config = dict(
    n_layer=15,
    d_model=320,
    n_kv_head=5,
    head_dim=64,
    norm='layernorm',
    norm_place='pre',
    positions='alibi',
    attn_scale=0.125,
    init_std_o=0.00542,
    init_std_up=0.0297,
    lr=0.00292,
    lr_head=0.00737,
    batch_tokens=[65536, 131072, 196608],
    train_tokens=588100000,
)
Each number is 128 + 24 x the weight over the matrix's rms, rounded and kept within 0 to 255. Layers, rows and columns count from 0. Numbers have three digits each.

# v: layer 12 attention value, 320x320, rms 0.133, rows 283-319, columns 64-127
# o: layer 12 attention output (transposed), 320x320, rms 0.115, rows 283-319, columns 64-127
# up: layer 12 MLP up, 2560x320, rms 0.153, rows 0-62, columns 64-127
# down: layer 12 MLP down (transposed), 2560x320, rms 0.156, rows 0-62, columns 64-127
v283:135115107105096140136113138198176148122108149126163140159114129121110109136187124085070125162152137168078093124110141192138133142172055138131180129138171126142083156119116113159086131144092143
o283:173137132162145146156132159195157076121122164194100113063125127104124114116128121143138126126086186088151090115186142114104133147128145125143108106183108176087097106108083132128184162122131160
v284:082153113141131105123131153072116093100101176140160140099142100095114161126172160154083107183124140127152102106132091180124154115147117122146112167131166056135127092184093131144113134135096156
o284:139136145090114097147136114149134143166132106112154106099124127098082148129125132115157125092133106153113105148160101188186113163098108105137150094153136126153136138119128138125133117129154168
v285:106095158123124153126186128125104056058064180172059134142121196173148132131152119120123089106160148134126138130102105111133136199150102112159126121149155149127109086127072148166112111135128084
o285:141094102115099125132177119121136087140120089101101142109118161123065150119106131077111107112165161131088134111143148133082102124136057171064130121115152144156138149178102120130174158066131123
v286:149088119154133157118123152145175198114120171131156060104148115161099092103117146128132131163123122170112097140103213128125164081099100147120081146134121089140086125129109089107184151127124115
o286:127125111084107079142145190161140163156133134096183130154128157139117122145138130078160119139108187100111132156116142110101121143114129158098085124105128066110100150132074111100101137118157098
v287:115148158107106117117090094128110125100157176078119129122132090145137166112075113120120138132094115105121092126150113119146119149065153046145139153129115111114153094158135138130111166136153160
o287:108130117129099077157118116176147133126132098188122079141135174138126118123151125117129115103080083164111104165188098140110102096150170110208107119097125149136114118140115150153105126123141113
v288:128158129128103131144111124118150162123093129153089105127165145095174105106139086095130111080185120141175159137129133127189151112123127155140146113132135112120183119150137176145092144148140141
o288:121122181119115136107116111137143136118113141121167089152109136125113145114138110164112132148150114153083143158150108174162138142121081158076126141079134164133133098158094118110142159125115107
v289:175064121115114148150120152133093159122131182177122120136118089136127109089182151118138131133152114159115182190106136139209126170123158135089102159109139134143114104112157103102103096125126144
o289:154156106087146073147147125146121170157153135140103145070123113159188147125161097137060098120098149115132112113139158135125156139091056147160142128097143134133146132144115145117123156137157140
v290:148105165180151118100104125119203082153130103102101164102142104140161150079129124093118189143188112118132149124121165140113106096106118107123149141025110175160102163114152150180134133142143107
o290:119142125108146135128110136193150106114123124112104155085108152138158111186149128104137104102148114136106135134092100133129134190099160082069151136119103116123139125105115188107138141096131138
v291:131147113145146147107146154110070164089124112172115139107149100081100147082120165138119168138143100103123187102103082094135107151138104132146164068098154135090089101070098134129154183115146132
o291:103139091139101125131119115160114152070103137193116125159131098110155173121132142120145162128157136152111137115101129132141127149121131090185151137093112136165102101167139130101118160129160148
v292:167097120182110088128148159129152097144077132132138132166148141129087124114160158156149139186101159089123155094152118152104092158172138118128142143102127108121118107141182086155147080146185132
o292:165067160084095090124150149103110119122170125139109220123184174102128125101129158088088106132078076132091120168160116151122106126157128113105068137143130119083082140164157119144169128123108099
v293:151096161141160081145171170123115116123115063146096156082161134165095162102164115118124075148117144129121122150147091125120135138116132138105168126117153135184127119078105100138155101128131107
o293:097106115123068104138129099143124112145082152169118102104133143088113139103141121108099098123143162119067113146070144108094122120088113120139146155086145105123122124133136109153116116146160148
v294:127160157123133109144141073157157145155131137134077129163099093143092114141125138121088130171117144141130034133132125104182164122154146142121132146144120130159141076157195148146138061139089112
o294:140119104139095057143158082119155075154125115150165134086117114161092119137074136169120136121135137131098125170135132135107165192201167187125105125087123162187093142084088154111136140105127133
v295:137092133112132092144124124149127196181136103122169156118094072104145124151125123084151128128072115152093117159115159129109160116142171180153088158116102100145119082098196176131150156128099107
o295:154112129087152149129101102123086123165136145140216069088139057124073138127117116086069188124105138162128105098088109127137133135114102097133105127113098117121153136141094116129090093124140076
v296:138106117130144096134126118073051072161107129117157099140108151152158138107077137117177090140127112107148165134110109144129123100182086101094140157106131157122098089124131183128116163132124108
o296:122091084131162076145120110116125109128137145140073119132076079102141115105134117112152149195124140110110150118131092099141105151122099114126136091150143155082135106126138065152179198147111100
v297:129134133131124093156161138176211135167138153100180146194158120084114158132127103070166109104141157159072087167078171142120125092171123155160106135150162123129179129149169171098105109147101118
o297:126140149131156123137174077172142103138164087125158188136138097117149127112099165109159170171104168069113136127130072093121162088141180103090093134153130121111109099082122138137175113156123116
v298:141131171139149147144184162122172099129105134163090079151148152168109115115095153122124099096149098121146121097128120121144100155151108130143114154154104109133164133082159086176118087129116103
o298:114089117052074125123121161103178154121163131087121136121111105104121138147032140192109119157087139174174134125152141135090137119140190107100168154139110156161101134110092082143122143113140099
v299:127180160147135103185123106137122097168125092135176131109168143080149143118118089137119121128082114110142141116136177134139108135161135145123108139130152151167178133084149199119163112144119074
o299:153099125077111116081154142104121069134077095136116162106151151094135146074179143129115113123132183179078128129095081115142090147126129177103128113147133146112160153073140120152151090135077091
v300:094162139088142192110117149111126107091114155144147115109136147150104099188168123101166143099118149124104122043134172112134147099144108098163090113160142113089167145155123106113112136118119149
o300:125153128141102144120096151106125172138099122106082140108074132150097144102129147073135105138131144111132135049159114108159117133100077140141152117126135111146159137109115149117162120149125079
v301:133133133139125137122105093080071118104116088115133196127110106106134133137171040079143119111125158122102106167130154115123163142107111106173129095134144138111113098115114152116149136105143143
o301:146177138152123122152090155099124101194083137138104135115179142103114099138198128107160127100101127150114104123125127182069113124171099116169126103172179130110143101127077141182140127095128167
v302:099099127155127132113160151119139140114089096120134141103108123115145132123114172076116085154126136141114141131136105147093172120127118052206112111100056129083117134163092074097154108154154149
o302:078118189107177095163156175153132131108120180093138125151151105176151076159159147131114108198132131123074131112110141133128111100098108079155099149107092150118111140157097105138166171111150144
v303:114154129090113162140129101120112108146135144089096131112124161137135152137134138138115145105139128093120112117124141133084133099134126150145131074112126117090108147090103124126155135146119176
o303:180149106127143150163151174103149135100139122084133153123139137159115102165160134152109153162130098140123132104143151079116140137139097085124118085148102123132126071111095124103101136138124163
v304:119118078154136138082083122114121114139223114122190110169155129098112168118093131119137132173117142115143173111127127079154113132095109093136077167125091123113159147065146142106156177146127106
o304:165141118123154155098163106093124171158136118117137104109144140093166149140142108116219136131105136134164102102109143084136138143122138130099155185121148123142168144104173098120145112135108131
v305:147142100137100119113136080138129144158157147103077132124118083130137150114091151133165155132137098150120110159133156109113163141088173109151137140116105126115108147183127192134149127124076109
o305:113135135106077085164154098125113166103132114129142165092131103120117130165126127140143196086138163118140066158113112111144125140141117124120160134075118137121140099127119173132080158128105126
v306:096145115089135155155136158092125056137100082133099102170175134147130157102119165117092137121149072115153184064109154119134115168122101121130186138138148151177101133113124138168131122150156081
o306:099140076142126167149129129158083038147137138107097111146143150183138178142115181129147106149120095099155103164148197134126160138102174137112136136090138143070176155134120090136180145129121103
v307:105086102182142123120118176139144124179142133096191112100144114121110146121125124146152142161102095167095127135104197177143153123128131125151133136145117141139106114124148138133133090113079126
o307:142163128136136118170167115200106125129106142112160104116139085137130144161090098078169141187109109155112120121105133115092133143130124216117147099164128124132094093139105124098144135141120141
v308:136137132174124080161136071126126098177149111102083148123113115127181161129118120098113143136131182167155100156160134088142096126103164136151143083109115170164149120128109172139110110110124144
o308:109148138159114032153122122121118130176113160128143156135163166145106110142164150107165176130144093102127117120097131101139162144166117109146153120121088116119164155167108146146050129128140141
v309:143169151072127124140105150115061116128183075181147120140133106093104162090157138162071109172118136138156115128158142081126125163111105132127166147139186078138142103128090128144125153109116125
o309:162110143132145141128165143092105115117080070150136072162193111132086137128153169101076137152067147069100135158129152167160132109143133163118103123131082145148154096161174123113118175141132122
v310:165153159162142112111127152144135121113125111112167160130114108133121125105081156115176087219128139115138183127181130174135121120101111102093146103139144138081111104100114153147144112123172109
o310:107135108124134154142131153118097144151159126137128156126168140074141139104088149119130139088089056122174135104160145096081141116133122168122150080122106118159152109094160161109126158112183134
v311:042118156095150189145125126172132178091131176118102142137145111128117117113136108151114149119132145121107147119126127058173112150149096100106128158115144101165171159133108118145142166137131120
o311:102191119163137145118169133163116077130072117115110066090114217180102129143147147149143108082207133122194159088090146135126148181154115107139114164098159101134146119153167141147136118106145045
v312:094135102102100138149123102134118167119106134108112098140115138115149128106137109082172157108108076141093079152112139100139147130154096145152108103164123138103104098166118136137175123132110129
o312:135118082082126135140111140057070079121171097142116114144154077116162111148157149123095164106139167111114162136135107149105154054102120118145113109102100158127150106134066151189129123110098083
v313:115212113084115156121088101138094126122146131163175155115100133115089107124168201201094175100115158167120087121138103134165147114107101162084114124135076115117143169117103140120125122146142170
o313:121158132121085096101093154163140138149142080165155149148102163142154157138100175161161133120148150145176148146089108131138155104088144146107114107093124143125099095094206149141164088141164124
v314:113113092165108110107124113095141171177139128104131118046152106133139128121156068095099133177120156202122144139131112134131124076136137122112138098141140135125088123147144108165120120101130142
o314:163074149162145132121133112124137125151125074163139121126121107140083152156122158116161143118124123127112103158091140168190155150156069145126190142149142096142152123143088100135100118121131185
v315:133070164122121068149133172138126148127130148132080187117123130101121125126168113138080118141086133122094167142139101156167162131141080071129140128144159144109104118177114129128100117140159180
o315:148175150199136142102099105127092153127070151129123088147178168147153125071112094152131107142117141097092120146144097095125138087101141128180137120117080097117099133130117112062083128120187129
v316:153087114138129126155138171161122064141153094099173142151134149175109132119109150145144170129121134159097167145121164108138115126150128127126070110163138119135110126095083152154077127130097087
o316:175083112134197126163113142144135115178084164093176137163101169106115152097154156117111119120125130125127071071150109119106092058116131125093108117128158117086146122138191141127098088128127147
v317:140146108108163138138110124098121059110136112150119144170180155097134090144115136168154070107163109127168122133094110107157128098130161182089140127119128161112158200068154209137145097130124135
o317:126114121101098128095053082144110105128093134102121123104108173115119132110113155158137143166126139116150107115123106171166143167106121156085166117135106170153139117119109142148077161163135165
v318:110114152135120101114127116136148123164152151091142101138173137151148149131095133150125113167111122113146130079131150105139110085095163100130155131122097165156069086106096131100167122149146032
o318:112125149171099111141134089111100083135194137131141136100144130113147126171176162112079071098090130128072170153163154125111103148087116131110161170201163099155122089147135216095114092136133113
v319:075067097080095095146129113047109117124152172119098152156093146157107120093157119158133107188122158142140146134085105131140111076121143094153141179166134136098150152148117113119142099097132157
o319:099157147085077119163124128097110160129096158155148149126153142082115203127152121139158109199098108103138134143148147145132117116130164154150126123163166134157159111095210149012139132151094136
up0:174128136170135155123142108123139125107067159179113079097120151102107089115103153131132142136145108146146152064133133142141117111134137157157134140134145129098099123100101164137084118148093151
down0:139063080099095132130115098093153143101162126117128116102103146154104106078148126104134133082147119085107088109117095142163159133170132159161136112143158130166126151103129112116147092138138091
up1:098124149111121169151128110175133104159082100087116166100147142064141117112112124118111151168123143121160110131140134122147158143143137163108115147118111135106102124162109182137123106132156123
down1:120139122121118108135086125096120119084130136119132132145148175140114156133121132187127147116054132093149122134162086091101094114116132096121135150110135160141177155154109125113159134145149119
up2:142108102120122082148144131129168141147121134120126115171128111125116117158110109143109152145101104107146166166116115168194112119163110160125120154160169165094133125080113126073139168121147095
down2:120134116153127152100128080129150105122131120103147139068127110129114114107165155143096137132079129116121166148158124121142134136146090130147111159096144120119140089116112154125079113161133104
up3:125113138104121107123121091098103141136174152138130124130126129144112142100123152104151121130080133104116114118108141135094110086153117112146102149118125115143128122142057103165104131148135141
down3:111120171099162148141103092135111126106115101097153127135128098119137132141120109106118169130136179132151106141139097139113131130152151130130100095154119115159118122131136122113144096106123121
up4:125127153103122135148139114100127142109154117166107126142100144097122123136091133130107084115113077127126129132158155126147102133152125124111132163156159119138135117104144138132156105125113156
down4:127152111111129081101125141171143075148112092170161115148140152148183145141110108132117084167124137104165140108119146173105083129164111163134149166142127094102100138171131146098110067124113141
up5:156136112141170133098132133180097127094102134135122142125111143132105142148126164135151110110114145111118135129140137095097077105098148127154125157110142141142134136173099120106137136156167137
down5:133155133067120170119105140136148104157133119153141179128176157122108133113128137113147126104101123171115114161163100111121153120113131112115119155115144122162141152157130156117131123096054126
up6:142104116115151133083127152137136127075096068130128107143152113130155140132138163105103117139150122097165147104121170092131140161141152095142099117106154153116146153106123141109153109107092127
down6:115136160128134151068166119077176148117122155124118105151169133112099117135095141143117111131122129145151124141191165153115140091119175119147113146086107100105107126145165117119147122121102134
up7:155135134129114114132111121153165089127123138184125117113132133118162110107152166085124113146143098111136113110106128137102142138145103131115169098131137125169172103119100129112104140098194088
down7:125129144095078150138133121095115154151113128153147129115124102134129146101176163132159126137134140180136131141112115105142139103146092130086129111163120117134121154154133061127129122116137132
up8:102143120117129119156117134101104142118117129156160144091133165101122109122094136148116156125143108108142140147175150177146123108122138157102113095115120148148111124141104169088138166097141114
down8:136154141169147080119138154113128141142192145172100124128126082108148125109211102057126131090130084089097098153130150136159148132165149131153109114060147126143123113144123065164078116166153104
up9:128114108134151139139155077139111125105137117127112152107177156123122164193181119107099105124123131168125133102111135127129116125131105103128155127092110085148150135135157103160118131084127108
down9:135085106108136134143147106143139126164146103111118112108087130119106124141154127084136123111132147117162174105111114142132139135153102107119124078138122128135121145117128114130117110111125147
up10:110136121122143122102106131167082126164111134127129141178105087116186123085132117160107129120142086149161135082192162142101102113134141132124075124111151137157127110133136170143165075111168137
down10:116120107110102092161104146120192135105135145125162117132139124121138128140192163138111125116135118127145137142086118125139104113106124137148120098106129131098113117126094117125135079110102128
up11:116110154133172108180080135140180107114123104088094105146111117148106143113150121171149159090154176149103091117150146133093112142112125122115089133169138132111103119096145098120127125114133123
down11:155074177129094133114157170159137200105093055107162128081127107120145123139105131129175122146103088129124107121112147139128146107125120119143144159128090115118116102118115096134126128116139154
up12:116123127090116125097074103156118098136144174128134169138144134136124109182086104140146094080115140118115109134151122166148119111137115140085152106142104130103078089126071129140089115116168147
down12:131129142137123145117197150150149164085128055092126129110139124112108077094101137134152130112136131154102112136120151128154153161132139098158112108130171132127163099106126102118132145096095091
up13:132140135109150142109106142127126072114143170128131131165122132109093198133122158130120150097159097126125161142097127157157128140123141110180138110131128085095122107131107142102101118120123144
down13:122101125127102150115119126106137140097122110115152121110141139110139115109162124146129144129174124104135144120131159118063145152108122108126118122114150130109173124107145145123097145121103152
up14:128137123170145130122124102200157119133146118169101127089110107088192128110124144125127109169117108139124114113165184152140162117122108129172140103141130066089128148100113091121142070165105121
down14:096108092138152135183143115121106156126120140158122121119143151094144147077136128169128099140147126129114141124067085129120134094148136156149100167125137161146117125110085122162115113096112083
up15:152141122144109144122128142148108116153124159142141140125138097091144153106137098150093130073132123107129131123087075165117135134139100109118209109106126137133152099174108162148147145107159091
down15:126159148142105131148123110116087090128123127158115116119110105135127149085094141131161123136143111144129142077109133135118123117154130151130121118132126142146105132124123138146149139130131109
up16:095111107122122157145144094118128122100141129153128124095152128139107100063145133115116131143158137168097106115126139081083162051164116144129128126164139133142114121140157120139091138147127110
down16:133159119118179149183089130152135156153172169153140137136126128114131150108132139152149134122123139152133158167170129158116131150118118179105153126093086128122094101176096135094145144099112154
up17:152158103102127142105129165138128151160089156140162142168129066124167115142120147131155138117121121117114161124140127147166128158139106125122118108121124184125098165123159177125090136112142145
down17:077126148149149112106121130134134159146154111117083091126163123141103150147157080150123086141088103147141131118136146098118139128066161166123156131106139111112121102112137140092134157096101086
up18:125139135123131107143133129135127091140103094125141138100103107139165112128108154134150114113138134118158108134157103112137105153159133127102107142173141128083119053123144149105123120118107166
down18:114133105148149136109106111137120147147115117161114086184124113167129106131181124142113137123114128145122134175138105106130137111087111127131120153113144173137116107140118118149168107109156139
up19:150146118109169119094154084156160143124161131135130100139164153125115119109152112105171119133149128200126112150116210125109130126140131139105163107143136112138152156119118126122098095103124138
down19:150111169116135164157131153133152178132154096150124137117171098116136103156135105113170132144135108117145134119118134093118123110138120076126154095138144109121122112144120110108086114090118117
up20:098128123109164151134183129155127082118144144137148168093140111121095116087076152087077125113145141200153133142128124097120121125128128127141164099141138120135148110126120144129111084116094116
down20:118176210173127128146124138148133180087161107131109117128144134137148154074147113154177137132105107098146147108125154122087157163133134098118161159177163121079126108114140156102136132117154127
up21:139128128098153140094164144121161148110087179115148145119134157144111143147176135144162155104149117108146096104204151094141133166150136132105143154138078138109138126124120104159120130125157096
down21:118096137108126147139154153139123114159116149129126073127153135116146101110077136154153086118126127133158121116100104085139133142150117128147102108140129122186163084107174164172115146166125120
up22:139152107111146161162158136115142061131133119118142144114150119143129108106158151119112118114110147158146090090125129110151153105140177082092139107163096110105122110128080137082106176132169125
down22:160098178166158142116133129146106106111125111123111146184134175098124095104129124120148101158159151125134152171147098078125114105131174123141098114125166113105154143149130132149113137099108171
up23:138127135128157121108130149142175094162158133093115114058136106101098086147163114079130113141129128116118149139086160102110109115142102198113149145137127117122123104103122087112114143127172110
down23:129126163170137126174125133139146133149124111122127099108125132180146103108140143118140124118148155118123154155186113153088120118139098141128114121117135048123136159117136103129114110120119098
up24:102126121140122139130152152114135143109110136101118113127157133186139106147123090138164134127104147180197121128142180113111189086071110187112104165136178143151174190117158109102117101108101130
down24:127159098135112086131115085137157107097158098121123102125120162122092147110143179151149143143121120105134136185142122149157140136119129119111127143161138137172120134143140161109123142126108108
up25:083144097099135149134127157096121132092131107141129103128121112135151119139105107165126120130117158138125137123158138136137173103128121149144115103112145090190157166158149091140107102115116118
down25:139158188156139128104160121116127100142101126134131130150165117138158103139136056055124157124155137111120113092094105132143121112120155088103123114128117097089119129126147135143091116100095113
up26:133137141088119110109119150148107083119159160104083135116121137122165145133137138133155124167178146088134126141136152170156118115119146125202122137083141143133146116116136144123150145143146129
down26:145133110133088152129140123156135168093169158161141126108125097152120129146109096154129161100126144156118163135133119112155081121118115100123167127126129102127098153160137138117132100157097120
up27:119119122130130130134145103067111106137102160126163142147100169101082079099149140139153121071138121148116123148114143124107164142112148118135140086131131151148151148164147132145138147103130111
down27:123130116131137090162145136130153139125151147087131127137121136181150099124111117126114148183145127179130072126106104177089146111188150139143131104113099128120123142154146112132171160160171132
up28:112157119146134112108141161140119143154123117125112104138180116152122104137110152140111191117106144141127106123146075108131092160114113130125124107134087072126195129113163134102137104137126153
down28:134085137104127093091134150113149142126121105156159114151119101130142112186140123118142097120112154150132144134158096145146093092131115174138133109101121122126127183152146128115146106137144109
up29:112153114139136127118096140111114144127169139124072099089089124102121144170097124127119118155151134104132119104134146109134148154130124109098102148087152138167123147164137136150132097125143128
down29:155098134128125134107124086126139149113179137132122149131146133141162153095136127107099123122191081144167115117128115126157102142105147153156145154114147127103125134143145150109112107110155084
up30:123110141130170155140150070120121144092107140137111170118130140130155152146110092137112177171090131112101139126123123144156150129080113093149121158145071110104076156098109138093081117127136155
down30:117109110133162077143131168138138137129116152109155123129103137115059116080138120134127163094127141159141089114125112188118102123161133118101118133133137182156107128113084146127137118133116132
up31:130155092132131131162134163155133134101159096101177149111124157111159120128111165100128179123130123126103132121127098130160146116117083101133146151141129102123137086126122158116113134172163113
down31:117136128130093127147122143117133112091104164126106142128116095130144091106158141126186128092107093112130141125137123117132118191146126110074136124145172121104139149163146136127113154104107135
up32:144163144133123066095095128110137165154127143148140114136126125148124159107127125082174104134108150184093152119141128148073102116120123127135113140097137100116131136099135136118120114131080175
down32:151162080152122114126127136101120136106135163124138103140109125108127138144148104111142176113133076113089127140090128106187082115141120118141117113088121098122119085140112133145162151119119086
up33:132128115082107139152121099128105126156141164138117153098112128125107147107126104151141106166124094089122120158133125094124140082108133162103146132122122139131128088114151130124156145103147109
down33:096093102134129151140141123126126164141119169116096115107124113079111131131098087147131128109171118139127137117126145120137141157175121115075091140126087146056184102083082123106083088131170123
up34:124108142115098155157105135123134148102134147131143106102163146141164155115131093140130125147149157126137133131145104145184105118168099123129131141150134115159140106124162109131117134121133152
down34:148156123165135095086158091115149133125100126143077124119117106140155147120103166095153115123124151121120157126115143125156132144079161127128104171131175148130119131141107132122130098121163112
up35:104078090110119123075150177094114122127141173122139129135108126121140123089141147107153115150100131154137108156146134162121126128112100135124120154141120158123130116108158126150120094116124138
down35:128103130131146160155172129173080118118120143138164134110116127124108109115047104162155130126147114129128133170137137075116166120123151135119113153133103116160130140109131199132124120135130139
up36:098148090142136137115174141080126102129115125143092108151138145119142137108095135125136135102132149123117124112170156147111106136118143166163109114098164151145150132088155115123133118138133149
down36:119135111102143152135123141145099149119109166160134124133145120150129124135102170114120166129159101168122112103116109157134126106103092136085177143165129140098114130147096144098121147164124118
up37:086176156150154137125118127113127178113087104090145136135134078132115143098114134090122120130169122122110125125144104125140122156128161126136165146131099136095132133065178154124093112174143152
down37:155122096154165158125092158099155073136143117165109149136112166115074094168141127154146151130145135161074130114117097140112141130158091110099113145123115148166106118127167124066144140107116140
up38:166074140159161120140081145158158133135122130161108163131145130133131127130110111142157168075142166117121129133107108134126126147127171130136116114092117158113187128153116138122181136168078121
down38:103157133127102139146144109076116084146131144133120095173134123180131132114103113146134130152087099108140172182122163190158139113145098110196126137082114115116107151115120079153151098148121130
up39:113103079098129141126129117113135102094186093092132142133154141115115131115146182122177164117126130115132119105135095144139126152098150143125121121175121144135144153126151143133126151101132106
down39:099123107104076150130130140149166140111056179090164163156110114170121139114117113124131099132103148114104132150140118129116136140131144110098119147147118107091102152174131175155164090130163112
up40:107129127143073103152129147151142112068140141136142114147133085153136126113120083094128148097123132117121082147113087164097095132163153132161127158071133103136137101153143132152138105130135159
down40:113086139184091105086105150151110108152161124133187125108136110114086105108175075123145151144099116125115142132117164112082109102126114155124177146155121103123153101121112099121146130146125105
up41:138161138095170157111102134110138117146059115154104095128153133114166121122108163142118123129150161120116118116135119095148134169141115117121142187144152153129128097110118116090124130138104140
down41:156141113133180107148153155172095134125100146107111153110096080153126089122106140142128139153110101107113100111134084118155118115149126161101150132123072154127143115146129126105151124140123120
up42:154122134157128089119135147139138166147111179128079158137107147145120132107115125141142113115121186129154144103122141139123154151108130185137174131132110132071147145108100162124114102101131124
down42:158160044095110109118128124166082111120091147122168181130133105096121107124121149140112113100121122104142099137134135106108153111076152157130121106137102104180126137095115122167136066116154120
up43:122123107106162146149141120123136122094128103161130144153099103101102155111108106108131132133136137149132157159103162141158122145128128126112109158108133195115116139122160185080165146131149123
down43:130116135131115130137149149149103161141136113130090173159121093167137159119111184167126118123164095146135143132141157084125107124143156115104099109118109089133127124112073160139129094159150192
up44:090092111105127106071136140119104136117135134128100149194152119119145125153158086120132107156122111179087130096129095141123132092134084128106113142120121119193148133120161126177139120118165111
down44:145117160093111136101122132153094140122150148115140115153163066129074165173131149115145136127118124115162141108096120134147145136116129155144150107108118156145119123131147084116107116148124154
up45:106159134148158136118154140110134147131133149102121163142114130122160121137128106194140102133124103115122132139158146168119120092128166121138128129133132144133116151178109119142139094124099174
down45:153104098139147143106139092104103124095123127095137113083144134092101134137111134122158100109147146091127130137144168084138117143112096141130115146114125149122139115127102138078136171192144118
up46:076121133130126126120139122131133135100105173097164164123118170124119128131143105113131113108156095083131131102101135140101111137132137142144128139111159138128092119100118161126122150129150103
down46:136152111127137093146123112182161120113104111149159107169084136119089164093120136163093129104096135112148076140181131125115104139117107156131133132096157111086149165145120124140115120108076147
up47:144162139116125167105136119115124120122115100112165178114115142179148153119177123140143145158096104071093164142149086120104119144122084155131108094132161143111107141109178132135108156137153127
down47:089157136167148160098160113124095080121122096160173133112104120150063136143140132073157118131143149125158108181143159135108135130156119149135157121196115130070137129126141121115135125131116157
up48:135106118123156079111123104109129123144092162130117112078129123148141122172152084133130148190135123153089106109139168115112148147122108123122134151094116085142114145114111128116096125132099124
down48:119123137098137173144107068132091136114128192097094154114115112095138113112144084138139132137124174131110107107105124124125139124144108138141155147125168139117130147130121169105130137090128127
up49:127125121150160128125117121109115109147115132148153081142162137115133131192126125083099127130146148153155111116131158109104115122134147153112124114160094179143104149108122128101118118173166153
down49:127091091089149108110149128090169160161136160130107146097117069113118121180132083156173143124177113120116111104134163138124144149096092131096097153094159116112169135099151098093091103163111105
up50:143113112145146103106175206156147099134147149149126141135128194175137128124188089113117151144116085144138173091126132166138120126141118120122143098147127121164146102101103131100115117124152111
down50:094131111126141145169084095092106127129156070119136097137170133137131108086101137137131144093126139154137108072147145134170151159093130132110133134069140137101135158101132122139127129123128146
up51:139142101129154098095112164120167092087163151136152144125166116151164193100111162111090123122122154173106117121128146076081124124145117149119111155122124148108129158137141121114123132147129137
down51:102111123119113148114117138171152151127157158091139094132134082113129118115083140126102149148144132116112108125107153088141135149141123169157123087126139107141121183096137129162121095181134142
up52:122139135100097112132104159136122123138125142126144126143131124165123098122095121120159115116106136126104166135152105113162154146119095136108106110124135112139100113108147163103144079115188147
down52:122115110149111139149132110140086110116123163106129159156106108080090151120138111092161125155151097150155148156134123120133118188143135149134114162124116139096120109121150137165144141072150127
up53:137158138114101136157109112105109127094144184095173132137134129106147110113134150169118142137119124175118061102163141149127125116115102134118107116145137132138096143158155122190098157148172136
down53:153158153120185131123169132115093137163193143126115098120176120080087130160173147111091193175145135106116086151107147105130126135169087081134114103137138129092144125136117136148157117134103100
up54:134139105108104118121080137143143110120164099154135158161124175128121141142128127093110125150128090142084139089176137122126131114107113106167153150156144160110163140127130114132102138117135107
down54:150155128158127094108129116110105148115115089116120086156153151161141122158121105110114142110200104134134141133099101150161182134141120098118172115168107076151142159100152125107139161099106150
up55:171151147119088125159086124137119079189128157127132105099103143103143147111125110142142088165084126118130139127134094135118136131129136143078124107149132112160135114137129107139136143108127120
down55:125203140088117145105118144129134130120152107138164083140133138104127144119083129171177158101100099141083109150132139133132119110169122101107147157063144128155142098110196188143125119092108153
up56:168086134116082109161200113159152123108140126127187108171163156159135123167115146117132166137107139114139125125129093185115117092117167138151138117090087159159146147145137113139106125082118085
down56:117123128175144166133107130114122084108124100153132113122107087124100162133156093140097119120111124085132110113086142144109160126203155171120162162142088140146123085113135152104078154127142096
up57:095120064128161087108113142156151118125082097119146178098140112123143094112111150104105142168163132137139181097134180103133132075097140086137096146093164065114120128157148147148161103126122168
down57:127137114143094153082121128110159121123150144071149117136100093090129154138130134102112127155132121144146138198102092135099129156145096116113140126128118114111152110136089182088136120151099131
up58:156160126132139121161120102117114114100106122155099118117180143149108153126116137086129148149120166131085159152143186135132159113155144131148132162125160137115145119119149124122175120146154100
down58:144111167175100145133135100148119170125137169113138142122179123142137123110163163173137125108134180126154132104091121121103116125137127119115110162114126090146134122120107078079138120100110161
up59:161138097125165130116154134132137107100124118133156142129116069125135115153160125146140121103111086122129163116169133121111156166075095089130124133103118133128142136117133137136125138129098110
down59:101116119140118133089142121116168097107118117118146103131138151107135130162107136091149109116140142136190109118074136156083155114117105103193139179119128113102157132151093138144168172112119121
up60:135107150110138090118104122121109124158126145143113126117109109123126119089151146159122109146151097109149135087136143100131098130123107102120141095078119156109117139098133109155124146115101113
down60:111182145152100150177098087165108142090093126089110130123135180098192150128146086115161127110108126175094123135095153101109108120110160109165119162167104116129126138117141089122141126123119177
up61:106162164110112159140122164110094127103112111138177132136135120177127150132125108167163080130134134161160146117157107155134166094152157155125097157102140142137131148126160135146137142109135125
down61:117141133086164120143133121129166122131121116117144122178116138131132124137110164145134122140151124126084098125124125118138139092184134117127099117150123142097137098131137123120136121116139116
up62:098080153138179141091115124127105105120118117119123106130165133154135134111055122086152114157149154140136121108126100127105146111126086096105115128103107144114129132126087175135133097101125141
down62:134115116171142132125094092142106168118080115134127168111132152145169090110153133089079140137114144081111100144128170161122146134131110125120107055151115116115155095129111132129147168116080096